{"n_layer": 15, "norm": "layernorm", "norm_place": "pre", "positions": "rope", "attn_scale": 0.0884, "bias": "none", "init_std_o": 0.00644, "init_std_down": 0.00644, "weight_decay": 0.12, "lr_head": 0.00456, "warmup_steps": 253, "final_lr_fraction": 0.0, "seq_len": 1024}
Each number is 128 + 32 x the weight over its row's rms, rounded and kept within 0 to 255. Layers, rows and columns count from 0. Numbers have three digits each. The size before them is the row's rms in percent of the matrix's.

# layer 5 attention value, 512x512, rms 0.032, rows 406-460, columns 384-511
097:153150169091108134168129148182168183131158072104117144122132089117123167145087110130098131078182147118146146151031134154160159096129095084131129129112120089143098197111171117080101093130166128096099180092128132094127132126120106113133159124120150104115091086142169125108078105147143158125094154135154094121135080100201101126160053108103095138162185109177076106094099129154155123131098
102:113120075159062148156122095217074150092122180093113121103109103078150103095096112151092133168207137129116077141150181088108150099115143169134131111160105128147149095119145113098158153114093125133112137111114112098186164183139134131160140108138109088115147134169120115172158105186124141154144157075123149101077140083100083082147136130117106119123077181067162144138113160167128182184179
091:104162113178185108160054125089173071135090110081157102128156133120110086068088091150166082171169107122127140148102154066110178099080137148122167058117133180122098127114102129143142131087218143123126125131073167153129187133152141095194141170112094091112079084066125084149188161147158154116121108141128134134089140181084194149094087106134079124142121103122100079136134097063152192154097
103:136109117100106115119073152170167140068130108143143156142155075160136145196194112149125098149091203064091144145156150071130071109134161134122107128173177206176173151188134136175096126128112135147072081142134138098116066178200089171062210134149104094080115178102076089174120092125192108109083100163096107168166162124185128113138086166127126070132146118121112126129145208140123112166105
098:112096153084124191126075136077098163090128128070170189106142102144160100081115098074161102150132158162113127129111070136159078156141142165087172083102121142153102133170136113078097139157135091112099157163141149089098134095087157071120133082186119120112108134128099081178148147093129171181122102063084080163111118196162155111100163114181133071178181110102073157082154180114191097126077
099:135161125113097173090117055137077136180117115150080113181181158141132176090191138119149081141136133124111137123074170167118142155115079137182115149080133064085096166068139146128138135096109073137147134114177113103137095107092133140048093130117172121157141109115195192196138119160118156161125142113124175143163115095147143120180132104196127085133164159137086096123163113136070176104075
098:129168062156179218111117189139095160105129149191119155160127104153140144223157101105128112140118129168129140140095137100085128130143109158150073137148137124221108114131173096167078146162103093134087138168108112151098120156098132095121120059130125079069178102110168124130133176113074159153137104111092136131139074134095132087148133091096129085147063153181100072158173123130115143072125
089:167142095166092108055128141078147119111095082074114152168115141140045098107143145101091126115122102093138167177156077178080120153119161074135106147153175164127072137139115137098102110185150085168143115169103123116175119138162128163101133087174169084182120093082144112126100167163133094103112128134181122134123124090133109063112125120098143192172114104130169084156085131090095127141107
099:080146127132164090181205159115138091189152123083070124173149110135090185105165151132081186068069146096155171091173133081171159127123108159111130141151102117102099168134093142110124170145130095090123089116100172140086213122081101109169159166110084114149155169116103142047120125126062148129100125162147150104090111115134100152066080153149090127171107133122107098111154073139062166090118
102:101094096142090123092052102164136168076136139101099139148062127082136082119160066109113150144087055113131182124189103066026108117138118196169105172180098098122145131143092143166087115074193142120129129128115118149107063141119072192086217112118068129156092105115166092164097102115116130112089116068154118143133164094159156105112126108158124096077104147118180113102126131135144120177173
099:158078131113145113160130107106083133083162124111107130108191063110074175134143166168129110125210161091073130158171117129113150042115156131143117112203084107182131131121149145130122143098143155147079124083103118097109094137144120119121111115099177191076118089098114145132147080161128113148151157088120103119106164110131186177133127122094143118166157139097157156125122141119098197165098
099:084145138164149137120136179138121109096118164094092115126139112094154097132096081154123107097121147095083104186148060145055153142140077112127132149188118122184146110137122069140153101072113165128052126139134167107107204124128127165149136113117143098118131087165140197150089117130141103115085086151120137088142107114161079088086072131168183092131086066101117158116137132127100102096097
100:121092140134175192096148104134139134123114106102096109081161088184083143133115143115172126120093145120134167171095078153162167123111158113154054138165135117160138156112135143096156122110123153141124121169129093076145192190155135120106143127084080114048092158107128163147158143149127171128118117118091158137107074124173081130117126170163107139185107182060131145131132154110068152116140
099:109124132099112129134148091188072088145133107151190186102103116147137152124134120171188157135126143105152114130190138126169159134134114161120040151144081145139158069089114192133107070097119161108175134101115080120122109141145142160117199114110089099111194096145135150079101109088063106133161106175048149155178147046176091103122174094154178095134112141139111114092158092144154115140062
094:145094181161128108151119111093049102145098155103133154182063098152126150100144090153105169139072076158136075151074137150120145122131169175179082083140084138106133097128140116136110121155107088128111098184166145166113150150210117097055119089088153159171154091132068126137116134173097104116096120153126105152142149168154082153182177135168162110105130101111144117128081154151147062123135
106:127106095103090158087132098197160112105096149163044151107054173165119132046152104162107136110088105173135161114145167141153067175136095098132156099108151085154141168092130107116116141201044138168131119090096102128089147100066137130175094114145137180125113118085133131133146113111121176102154125131177138124167130115185118150102096195179132167147142126139140116131110120105160173078100
105:167122171157143128147169100108127109096135151115172157093100057122088143137126115137163112093121132097149104176144168199147101113112089114146114159109164117102111118097171153132141140137122120181156117110097142148160165094138156072100154117134130076111141146128090119124185096089126101106136094115136133108093166140102102162147181190113136179099162122138128113105093117132120117144082
098:105113137131144217083109130148165134117095109171142112079110149135155112139199134089133138157096115105133110099176180131104118108107097083114115184130102099189162125144098157208140130163115085133088150065136070146134150079171165145063148182048112180134111106110160137091082074145124089137157156110108120140102112058181124138161113126142097144129065159105093140174159118194144080112109
095:103061142122127075184080103136130045158155129092145175148100122130088092168053122166125114153104135211107165118231165087080158112127073128155114169136112180127115138104118091163080114161174180125145179154067141128115150118106119203182119132135108128111163149067136125124161101105122094094169104158097114153145155151116117113133171200127103097156065147098073144142146121127112087146141
098:085182092169097209179176073104196116108101151142130106117116099172107098080186107170138157152142172115181147115115064179054139086150141131152196146152138146153116112096089134109098173139081114126118092113122105137116180099185079090181189065126127096140135096112127130123170185113144085108168114164103088088159169137114147095179173146150136143086135155095131112116132163163140112100192
096:145114111088119137121146107132151124158109171148106167076149148098111150148109127172152077105128143152075157140153133137098161112149202069133127160164105104166182134104157151156129123114139144115126148158167128138095147074099111092138064141160135112137110103078069088137177129153142069130086106084081134145122132141102161075153123128164143165065112130151099073099116134120109124119099
105:182163192149143139124137092145142053156142095098081113111102120108187132136131132128166185103123107146212073127089152133158118123132085092138181131141167076098142119075156102078166169158142108142111138116120166114104139108051181113135146087098141101153127119119097092138107126100160168166116124119102096060103169113121081118140152165103136141136147122184152142137134115160133163155107
104:084126128132148150140141135125141151096163165110154151050135135114089099126091110128122177162106166154178108074109181137165157054118085108103117121098137119153141169095156154074184121120125160148189139123120144177135066181067135068095115091087091087152161088127164140094076135052101152115174147117109108175098128114166105160150150122129089173106102114085098198063150106125154188098124
097:092099121160074083163137147088119124144101072144195084198093083128118113173154167147094133138144133118122073142114185124116127163148106134157153151156127141083118095171136129119117136126144114134088079158162186093097136120167125154094126153093132100127099057119104104169153129139188196082099099169075161231174116130119189082137092114167127116177115118082085161168124175096097168125144
101:094119086107129179131181113161106118135109090165166104075189172159116099082144156106035113155111101124127153148073130120125124107124095085162115061195106170127122128113184166134153092110143146095100122161138093129104075102110145132133169154076173153157185209150128111153150105171065088095076098083133121174102128113134100089171123103071139079135056138114115098125139094187118134093182
096:116090104148114133056144113120116081123143081147173108170174152134086171116124134121190124066155151094127142120186134116149123162120135126175156153141170118085167168126134131120147108119151138092161149160136092121078146096150106165130146113188102144052124144168113116145169128155162150146097089151121168091115092152152102127075175071104072099152189126113173132109198143125115116175101
102:084117120126107162185122092124104149136140107151123095126096149153146151113110130123135127121112128101119161152081163120105142121121098146153129183154106178115146121167131096132100098062107149071097178129095132097084072078152079154118206097067141110152107114189129142062099144124070121106154096185137121113166072075104130069140106140061138093115101144117128088158077156144081172135122
093:121124115138145174072098121138165120096171113121126077076105140117121084156167120108122104166119075143181118079135157172126159086154100175130097112142157115184135174150082146169095123131123139157082082185081095146171090139157088108138152108062151139112152120160169130145186160182152116135166153119105132082102122076152095086072146146117157173124178136189163100151051066118154169060098
095:103113154115177110175051105191094149141157103149130103085143178123164203103101144149097132081111126114157100152061136066123167117164140164111112162071112146155126102132084097132085096119067103076109154165124119121142173115156128101122070128143163101084144115090100085096154111104102135089111119106120153086122155136137139095085199188121149113190150108142055116120116083150082135103163
096:153121134131174179121048128134092140073149143129132144159155138108141089092112098128106167138144073079103151130179130059134172112114161106104156157137121168147148125105084144147146118131146105090113132097119136113120159140118172145117131129093125127097093137129135188108155128082126068128175100079098127138099080114085173178173110171068111091130105103120085116136153139098106144139148
101:191138142099169125195145139096105100148128141110089154145133083167074123128152096134085047147123176202124184108128166153165150129142096101157195172145094193131103098130130134151149171101129108146147128142138071099121068140099088169049123084182192107121088088109094146126079099142126143147079062180110134167126088144072115106095150140176159112111086161137153130073105121175176135164124
093:099122095079144156096144091139096150100137094055155155177122159117172115185144111172090131107197176080127099163127108112090071171125118169103143202155108051156159115115089065151101125188109138180128129168204119092060161174083099135127182134162100123084190137125105173149116093132071172141128118096129163138141098202123088110143160122136122070110109077109089140120144134100175153096157
095:175134125117157150165138158118055129160092064171141131177187145123148104118137142101109135117174117063122083145103180106127145132151089143149140139117102062136165110220162153196131142133176102098087093080129106111150094081144101161116104052102131080118125167122064055084129145103099102129133180117132107141194174114121177137168090130118116141089056154142147095130088112150124133107119
103:125124125159123113146189091124115143175135095107128089115119093089168175157087117123133115104069170076196094163147157146100141159092173140116122123065151096162112121102121168105112193145060094100122099121145115133138126073137107158075114153182126073157144111108128133071172164100140200123103177118143112148036098116146141170124104139150135160081134111110131154073134107181160120078130
101:109143087119104096121115117173163134113092185132159105126134155111094172123107141116083097183140150138126121133141185093043138093132073115177121126091124149117124083137155132143123104088145106135122064183173112167150084061057096132137161111108127146145128159108160180126130122158149193144122118151138172183169143187133152170075144186106172174167098146126113134089192179128129113129101
102:106161178089153215082089151065100196093161070155147113097159130143144091163106112130135098077179135098139170185112159076108172123164147115106131092185154114144102120102165148101100088171127116113180141140112111087103074109149130129056063078110109110113180119160086123169154108099166059146143106079069094130137082167118099148085140157095102136117171153137160134132191126164116156129172
100:141152115100075111169156106152157158040147139146142120054168116152147113108089124066162153140105152207153131142107105136129142110128135134120118117142144149144107089153169129130160124130117156174141139097142159088086123092123141090058123125140145166164132076147148132119174159124193173107086070095124156126128106169123149106111108087124051160138089094120132119125151137180143136147189
100:101102105108103112179090151151156165145120181141110096177109160234072108109139152178156164174159093162171140071113167093071194145157096180148167137140115091196123131138156190104117136113165115090126109151175111185146152108138130141143187157114076145145086138175112175102081115078111175172189125133098153143169085125182083149120142098118122061113103133118159153100112105166082147091096
098:160127084126110135142077108129182105146129123121119133137142089158124111154095123135129154116056125151171128137106077092157114083121129159122186085088151097096153102131110138118120119157084137103131117195183130128164130098105124095183142120143147118198136204130176119114128097131096100144131179192129124172196126233107129135166178173081112136122123107155075092102132191108076136092119
091:170181095136108138119136096140116118116148131177136180116137127108119174134077157101099124175146126114125062119134068073185126180139116129131134102123097172148138144093086097147114120209176134155093171127062112130125065134136138070100132197145175144120113131113166087118101134158140109163203110111100112133182081070134145120167112133140107135155147147179129160137065086143149191143143
094:099173176115136172131114077106145166172132106122112072110149211110125170166198160129069177131185122139110112087131169164120106085119108114125170051124096167146084096179172125140097164118118110114053123183076175113116151125203132127094129092127139093080122134081091185110120149138111133176069126080176119157103095104192113124132183123063162102110158117153108150120162147130147112174134
095:100155119065095146087187156163162148166159163115157106124087122130122122130090135132088131173080174099099139176095114146116070109103068062083096189108127124126129155160149094108116141132099151114051126143070080133172130164117133139100100133157124177106099101143140183128089092141191138149103177158088142065140096113082127107129120138144101128146147201122117161103130112145116115082131
103:105104176080138113113118130170096173150085197148079118102134106160187126134182149154123123146115134160058142169127146154160110139155189085093171175073145194165167122156186087153138123115163141102139147156192106139143171090112128081143088137148122109053107123101143108186087156151107156096121136136131124106107093085140180134167137089153137152143100161146147080143119176136085082132155
097:166079069090158082091093177115103144176112101130098116142169134181099087192110143132077132103141170166158176180086099128140145180149138184094168100125114103131133122077111152176119179106135127167051140183121099133136148098124112189148139129125163108147168122047187080162094154115139173135140081123184169179119149115129100145132116185168065162150138105122141174135120140099086102168175
097:082114144153160105195147119167147132130149134197100081182127152126142091163144111164117124146124180079191099162134089152127157111146174122133126133187134218118095136073168129072120162141122180101158111113172119087149106111107119164119147088163111176147121158089191131114102158209148136153131153135123134104145113144155087091128120135166121116169070137104192093172169149134110114159132
096:145127133164114171119160117122160160140133160149084113163131130156072127164154172100124156128079161092086152109093116140108131093131123146096139082141181054111131138117175122146113093115117091136124137114166132050081088174132147086148083068158147154084125065136116154152125155167158129120141147164098130080186181170055123097133114159058124134125103156094198085091080131156110122137141
102:124149089152121178118117149114126186152108125085103112132104105157161125098150081143163121101119112179123121087165166083157105118129094209164060130115139167162147106095179160198179101151078118159178112080144154135171078125097123093186125083181104172113139064136141130106129089123135082107107110125095123165108097116138139161156136161097135171096170161128148130115128087129131107109132
109:196101136140136077097117086116140144181085125139139143070123096101108164128139117092167137113081123175172157119189160112102114103156130090156156127102136093062086151118119151141137148156136166158119107180121169136129117142089142132098077080205155137128148131110071108114193156097063114065104081129141121135174141080151105158133138111121102179100163151108159126131103066152110081129072
103:057148105106093161140116159115125156082150177170112108131159162130153120176080129120099076193158138113107131112125101145145103147155139177128164159180131156147096143158120139128081074179123086109165127164160135133099118143151068160133108141119149114138125155123158117107163114156198099192171097097125144113101076150124130035108054066140152171179099075099147090187085134117118116088098
103:093124146160158158113121207127084189150086132131114145123161140089150135126145104136113086129151133163115127114219077114130110061165156086081105082121089096162086167148142073163108077148150086114089148066163086124127160137154088102116189169115141124118142148145088084190136145191119082161126165151148112097123114116170098131166177141145152164137105100118196109138112137100140158151111
095:126111089151186113149093156091089076108084124142154077125112105096147177162117182130079078133126196127121132133072183139143140160112154136087152123124122090102058117161158119159060144118135116136103156101117125088140163119174148153101156157129164074093099085156133111139148133084133121139129105156118110173111153159106133048090149129139174169137121115125122109130086200159053139071115
098:106095122123078078117109086187165128039136163110144080134087135112127148061132179108113144115040132077182100117066139155131137132122101172122061127111197138128120125113143123096140129103109071125156127100130174082098131144162146174150088202095117154134113150206167097143153085177123096117156128118106157147091090164104136122172136130151091165136119128163177136122098107102093117078155
104:099171144150108085166131130135103110065175137142110120075165189075169115130148175124148084142142128191142070118090091103156101134092143127122102142101170060087158122081134121068075113109112101119118085136099079144134122143141093148133116083130132115109156061114140168180123158090177178091141126136170128155176105134091099123156171114169163173117139116134137154118099138169135149151086
102:132151124101155152149097101085154122125149128147158099183113128147097080161153125160142112181154110128126120169121136096143158092115162127110106159171165156131121129145091164102113121145128123118169121077194094136148169114197128148104105113113117067117105141122154086095151115123125117162134118122068108120072190108167146181149172065121162126092127112059089149152179187096103194147127
092:066133154170156084093170107168072158145080099122079073111147147128120075153150145116120140140133177167143168132172131103138155144120166106150193134100162088075083099184123100135148184188127087119132109143054081115152115114081130134177143076081102095136134108147110126147115094077075139181172116126158081148137135122073134101080053112173126102186130112116143055105187151109160133125086
# layer 5 attention output (transposed), 512x512, rms 0.0228, rows 406-459, columns 384-511
087:062108163141124116127091169072118137198135122159121103174098126140136066074178200130134087165152113108059161155094076182079185121113160117117084139153091169120154090150093131172116113122144152170192078122087134175154127135120141162107061107123109129108142125103089137156151118083119111119135132095120109126142154141070134144097119131151185101187074116172086125195109148067068142135145
092:192117129131178125131155148135176167175122124117154161152108157146198146122090102096158094077118122107098169143123133129121084150142128145142114139178105121121182120129118107148126118160110094152160104127098090162141169080097052162132120197086103188154157102120123142114147106150088102093143130150134083171120136107162102150117128071096107151130156061197149156134123112136128078036089
079:119154116113179107129141107200108129093142107175182111117068078155069111114176114146072122103092134140088122094165139148139083184117144109111124179152116116119088134169140107094174102083097096174145186189119096130129082154138111169069118158144155198142165168121102109123151095133067166132171114200154086151126099118142136103107145141069178156183137098138154162172148118091122153141133
096:119119118202153110134153132118131132151151096153117130108070139106116126097144147136162153143168084150088157143177152130071144095139129087116127111136116087101067148096074134170141131195152141170111143070087126107080097118063088186186082147067110137113110162149152130130191144157175135159130165109171069072094092087066132181080143107188175153126089068098214075108154137150103152135172
083:095184136113147124131141108196149078133110162147085133152169149138104133168106107133120159154119189157159111148086102127137127118084185143142095138142097091135123139083125068146098128137127120145174119155172084168147127136102117137091089101170154113125120146155081148157167109129101171123058125134152149147082067143114155110164134158046125120086168149104128113166154113061084188121170
086:109132137029144093130162189054148094061120095094158131091136137152146087149030063124151107138149139135170203095127095123159104124130176183158155113152115148142206089180189120137155150144105079136122165167120193104154136155184039086107155081150070146084092114104131150086119201144062097105127160123091097206102158148087089091142113069065114150100084131181125144135181131147109148147161
087:113117153187134135130098108087101160214103135101181086110114168123109075067105067148134149093129128142122164089135178083155152093097111131104153107140152148083077119156128091129126138084147119115122090114150181105150138118063121104143077163131098139179128121120131141081198074104128100092111139083141120141144116124141120131085060113082125185101137075112167140094088211142175092170171
084:136085137144175155144128105149160220190118126134122128132142124090171118114162166141187092120124147114156136101105145128149171119139109147142134080168139144092155154154148156143150122172149097107147152126103144173142133077078095120122054163153078122116094111138126129170148126142090120117193134029183118155076162118127094077124120151141133127117080122189126123099109081210124135132115
089:137113129103070114109053122161084076093177200161147135132097047140153111170126163164119115137135131088139087136132130130159158117167094166131114161109161101153191118138155149119110138091158166142123110105114114173173103111141072105090185139143130155079132108128203107105117082108137105128097139113117129160179132181137095086143151094104078100143151160166096154177107174154163141150096
103:186085115151210130124153148085126121219134111084178093133149118106078169079120168159166146097141112156150164131100181123133132098183099098168152066127144153103096157149101138174143099193111121139117151106091190128150127116076077095149083150144107112097134105155082123187216142159143115150135139077187088125075138132159115206117092134141109155105084120121161119103125114153113101126104
093:041158146120135162139116139146168124133106086159135188095072127184152103136105097088127117117103175152167091134093174119101119185099151084133133141125135174102174138107119084197089138148087110148214122121139136156135109117102145171186134105136101090201173140153131146119107142099134168151072149135135158136167089105103118113109135125138152116150060135116112097149131159116188159078192
091:128134127186068114186148156143148146190101170115148182125185065155114154135078092095136134118136130187178070168135159088175111138123137120113148059114131171152097097130133123148056129154089042098140093054130077158133060143153141170140087154159099134123190133149120093127106141112144150141060169123151163085151148134093131152126141097164064141101109137150105158103093120133219124127167
093:113137087139079081160116113170190101182123166126190141100069059160184088187119166123085123146113120081144050175170180116130111182114132123068132159103130118188132161041106111130097093164105137108138138133087170198115055109111144223147115205127168097165184140174151128113108137108110144118123122118124119090152104162093165110162135221080097113096144106150139066136102165154163120107121
099:121194100113149131126122099128189118109129160140080083129164183157151104111123165067057173091108153135135127115063160087151112136083162067135128165130112105099060175137176101102134192144095136119101151142101118133157087136090129147162170138123124085160143139094101100121105161155170170113104132118151113099141184233159168160061105132104127134131187159151161124133095138138106116150162
085:144154071135185141097164164097119132078125115125119115132149157071113105135164124111168078114166153098148145134134132127100148079206107140072150180084162106084113167130146075123149195128133135117169154102184095117163137152106108044166132088213109096116109143158139129103220117072153151073114113175154068079056185152156168119080135099112062149144152157117144129136168165181086155140089
103:142131176076132087154072118139083122190111117105132160126120144104085113165121110104145092136130103109078088199157099109107131087129111165151145142136089154167083144144157173148105099146177087107109110161123134161148154139078017043118113134093127142101173107165193156125123131146115107129080104110092121113146083115110114150136184082079117129148093143093118107090184159093175092136113
097:143112085050156133111117113177158183095082118098101137132152186089138070105160149107118118111094170071150097139105151129110150123121150146078107158093140114114159166160112124134100164119128112150134088160119110099128147192150078060144152103144138142205114129094181149102090105153072155123101142113135162113133104131135098077128139100095166048164151182167101130147138089169140100185115
094:146102090139170128138156153050134115210132102100133042151124106120104142102113172137100097115169114157124151157069124091122147151167091088155153051129137152127113156130142099092137095160126148161111197111120195100145110129065117136169093161110131120098102109125102122180171095168128120134132105101187092143091142174104091151091103134158072183097107105124120076095061108115121104168127
084:118106135120141112188120114120111151128150181145191108151114148108142105107157140103080117089143027089152118118084173108168117129159135169152155106149096088156145144165165144082144146092087101113129127120187103128113123105121074111134111120112126111061084125104101128152170128133087134143130161045148098153099077157132144183111117154123095130126143132153144110133167159098154134120119
096:082092073212156137125133150152114108158079132145131111124169143108177120171085151100109097114121123124119123096121128055188163148069080082104102040072164128155147132176111111139100122085167127130126098118122157128091082209194213232083114163158108127136102121167139152131133120134177108120111142104159184165141144125119145137095097157176151162120131147133098115131055122139152145095097
100:116151153175051122158091120146128126113127137141160106118157080213187173117135111093085166145123163112124121139100144096180147144107112121100134162060115107166129113135144125159103151118072129131095104141079140113114093155140106179151200123157124133143191103135166167111074126054158144144089090142093168119182104161151128125120133085147139070172129113061094175134153154115159133149154
089:137113117125126116119113122138124167123115127169149099146148186146135073128141134132078095167086114061104082114133087129153173105129180153106138105144128149124165167155115153118106105116092134093179172162068176145102144135158000087092158087113104157134110141116174149113179131117095094093151145090119129206164099133165108153114145104099133095104110135148154144148173103172127085086069
094:140122124114072151118096103127141133091110127135112088172147143126177140133169122104164148107133100084117143120127120092123035144149084123242147092118143126150182123167109093149144161105088128137090117136129182083094182112153172128153179122135165158120124105115109130145165148152092128131175107178134117140173134172071124159162109122116133189176156093114112156158121195123085116153127
088:134072172092208113165128112156134191093138220181113158109111075175139098148127173083103107109119179134138071136175104125128133135132138113154107103206108155107134113102158151161176150108104123141142137132083111128175088096100172212190137140104192116133122137077095112128069138137089152151149152066110142120099168127160122170114187210075136131168172096197128083111090117109145154122145
086:124097148166153067126147125123098116152116172106065149115060070103124067151171102115214155139143122130137126104114163146136111116120122187112118163126114097112137151150134074101116129117135144142077131086174169090148136141143202173127108105103166097090103095115097098115153089092170153154149138179113084086117235158142157181166121201107109201155234103091157125089123152120130155164107
084:147151143044162150177155074151140117110124154114141204092146120111132132121132115070108160090147151138142105116162105137120096093167147160142122133108121088112129108125126128144137176134142103123118139116099146155138140148146115099161158144120176148231082091124210109071101166107122139132017144169091133128142158148150195108158153135139096060167135097140149198145112138169126114103110
093:172105125224179123118156153109122127193144118173162104151123109145145067117158148149112118115149158140125128128149123111138222145086104088127146132116072127139125136136067114135111176136132194145086155133075149170126066147144125169127140149079090175132133134076164123154147124115177146121115123073074105089113129128151138180120157126138101134131145072109197125085154113130135157133133
082:137114080205196123120114091187105125151096100116117128081154125106121123152090161146104164114144165111132134076105095132096150118147168168127168158142171142116143088157132076071148140114139152089199128109148121132075163136107162193132169151174123149141082118107145119128113147064067092094106120196141071113104125157116067153153104108162087133131094083106113175159155178149110169117115
088:172137136096161061068122144084104080123131119070058147157066134133165115134224114157152113100188125117134163165121094143117102104127127153145061144160133158070133120116119155088184132122146130114086135196153050124148106095119118059104166096131116158116152124112098107152104034189133138078155130168136094105077177158129171133109055135085158119156111130142173120131124133059114109172124
088:113146121172100081073168156119173155176118087101171078123145131060078157170134117139134183149147116212152137130124144121083115148122067127128191095095137127114098130142198093127103125159154124159064171093143182106123068139162141155124115216134067115125141158161110140210165163175088082189096157101129107154074130121118118123103185132136103152096112077096198118095138159131145121170146
090:137108136100166158124125133135102147081126146111161160155112172104128147124123123096146111113162103095129122134167152162108118089149153113110079123136115104121093193196139125118120141141156114115172107164152118099124210128094092124189086132123131148145174119128180118061143142145117066137152117062132106135107119124158183086160061090087179069105184130161116109197123128157083105109161
085:104130138179096088125105135130168120168171123149126014143141084122050171134095140181108162181148095153146173085098108154108179121169098148127123110130131158129112134091144175121144115090171184123095133126077183136157100149123139096110108186132178140120127141105138064189140110114133088139120105145129094167133118113074130178068148150157127159136125079089132118106141145126043130166152
091:152079141132141143118149094099167159121188178111134099092099157148119111128109134092136094077135118126146134147127134097168130101077122125107133105121131165146155072124134088144176134086108139132095133139100188123085128132180100124157144152158119124117120031100112167140157073133175126086112136089144097158137094192137106135131115158136098130164124125122197163105071087081090100080132
091:145142099078145157138123096112167137074145163128184144191110141126129097122148158154112148194120109108129115112132107093167171119118088172152115167108143088105100144131089155112089134163188201147092144132116214089109159187115135138113163097114130152124083150121177162143106114142097100104155111105115118172166129161113118088139147122120153155155150126099103161138128143174041148154044
093:179109128116173137148132094168095145147136147122156158117152127101105087157155131093171143037120140174135109158141161089192081117112118163121132129190101122099109145114115117153140135104133115113125170165027143156151151158252115069182081090146158121090122089161101127127207116087142152122078095105139114117085138112124144115158125107125140130114211116106118162116044139109147102085123
099:137135075192088096140185111156203167140073158149103179152116114095115069119079111136110136190125193153139061098151088143077074147076112171092106118097189147130138124083059050107135131097110139106132129136133146134119105183156255218142191154140165107121085185110124162109113128127124135121164134129152156146085102087091210157181156155144148209138128049132116148113127133116123196099140
094:152188141121139106194120163102094153177093167145155142143101120108139098153146174080118051151092126054133097095177184157053135107138166101104140048118160096172158141120112118153158122193138124126165137098126145163087108149057095169112138110145140119175154181184143108125100113099071088114134148123104165201102086125141158127086099154120169126115142165143140144148111093153127120093130
081:130110136198100074139110145138151113157195083075114100135130074084174121149079092075130153140098077133097181168137131153177083153128182115147092130137135140177172182113090107137136055159112171107128054075133108136131106139103172204127114166184104134083222089124124104117179137131095077118123129089163116130153112178088116154144071199132168141162153126129146136093155145091148103111164
094:103114125109157071160188083102123104110168161161149106157104149090119083136157115152120175133133110132120108108133180132179140178171137134163097190158103120156114121113163179126121143156143148146132129127059162098138131192170119140130152094171092122077103089077103135106179188089173128129142087087172117133102097122154162130088073156087138129148202118132190144132144158143112144067132
084:124074138114186121187127149106105174170159132056125132087072094130085146145084129140204102133086151143107203101109143150099116061125106164171167145153139128123117177149108116142132082099167101184151120133174170162119112096140192220113103104121099135105068101141143113073172078100137100109084137105139143091106161150164114115118091132095155151091105092104120091109129189144154126113134
087:141110091134188104116134096095154107108146087121107138084106142183168070136128140120177136138142062160134116184160093104110132124105137161122135143176159093107133160107096103125160123139132122099185195115162144128098133119130087073096129164125136157127118131115137065146159102099066150135185139142068126134155150165093111153164118128132086177082051144167131129124094087134119166124098
087:142094138120165200208137091114136102144106122150087169163115118137221116100066180083168106092149106094164114165171142079142153122094138125103100102168127104143106133165146189109042143193126152104183106119125134190074078130134116122136139113064129123105191076143134083125121174083131160106116136120147159126152112167148134105133115085088139102133108114180093065081049143159163106130119
090:094182100124077077171109180151085119111130191110139193096150116147112099142085104054161140150137160126118041140121122143099058095100134133105152089118100130127106082078126132113193085109091081144117115137073095141130123131129131133133186120154180093196136141131086138116118113095154137201078125123045180090151142155125141086110140135137144106127153156100072108129141158028148149106214
097:080120146137151128170136056149136094115163205138121131114120097161140139106128160174106173106138108137155101098180193120138109121150070156130043156186112144117118081116126179113142092150140163154209132102100150155156130124142127112098127182147116114117123072119085123114152112102116125142178144129104116159165110189137164150138152151066094128152113084142077150159099137122114156057094
097:157116079121095114140174143106160139194105109128163129104130063077083122092097184127121102147142099122134139133146097174099124126146096094119122076131151129127146157119064112155121099184146137134165121069117106168145131112142228222116119184079120122138126153153128123150181111196126124122128160101141127133100101080142148182120152173127105165095145080190150137145143117107082158072139
084:110100137173100089116124147115114052152097142089136131089166037114121140110132099127107161113151109149162090136073118134158151163135128112158139052140130194170173102132177095122144110190140123120076078126153098173156103074119124151096099133141111126180087168110133180112135101136109189146111117134110156124095133080107080110131118129170175106100153191103044188137147091104177161052172
089:155109139180155079155116113192107120086091129125178153176128158122113141066123042108159148113142150127088130108073121111104075138113142157121168105152129162099125107134160079157083090181104113107114074163116079196136154131090103152137137062139150100115191190093066150174144149109146116097120135153162096133094164108138130164117092072151183132151097087100189174160113161138203123103103
119:172134125033142138093131122151186147114083025163130127111133179102085100139198182139119111077092146118132076171116108119141170136100132103097130158109155124131123192122139110120126174090140134122065153137100177110160125126138168080128134111116102120122092171191147113139118093157111143101108116175087107081139108091127078131135189100155108140110150132158143095120095066163096115186075
098:100095140168166109159136134076094126179154195094094127142118097143179143098054132119146175180154126129141146151134154156115156094106115116141093082124089136132144103136122132123141100143140175173170074077203112184136130100126127145109073209134110119157144061080096140101093140089126115128174165090154145148126140165129176142155094188111102111151130118138113126107140143126140164080180
086:103137111159113100163114101203134149103121155145073146099117141147101100103122102078104095174153160113143094177112158164080123164149124188116148134148148135083141091085068101123173087111155120155165134123078152144104056122130150180114107070158111101141084152101108121085134142079114150135099099149182111131143145134140178137118118175155135167132177081174130159126108100133170180107177
076:113136114089144136161131079172163135138149195138128147094109137090103019127116156106156179119134111123170085154127106098131166144144106197157065104088098110164145115072094196131203105170116101170175094165136142187083125157157152161113060173175108153170131126141046109127118070136172169165134143114152150124157103170101191152151143203109130049147119124101115100155165075111131121101164
091:139121097063148127137137138067104173130138076137124158135110133066135065135136130117154084199136152071075139116171142148172116065067117118187149114066082125186149117101090141110128154152210184149109135140118167092080104102151102146105159091147129080155070151104126133122107162140146125101110114147161088086145113073138112116091122143114141156185110108131115161161163111175195149149128
100:127153123111087127121112139175159136108092066131162153126138144166113133153101121145109106103127138107135151119103123133087154143108181123103115139099101127134129119091115090142153144106093151158120125148110143110140176139141191115085152102150150158175098159142131136094058105136132110101076134180082172082161103084109134107113152070111129110144156159116139146173147102171096113144110
093:104081115184095123147145132062149134145136168147157060157125094107095122130043124115105140084159121144136154123157136115121167147155098071150160104122147119155116142093127135139149150160142148154139129138104134088124091145118204184151107208131131151162122133079116115174135171171098139183192100045221124153158102159106141148121111205167062173115146102164128108089108125115123160077180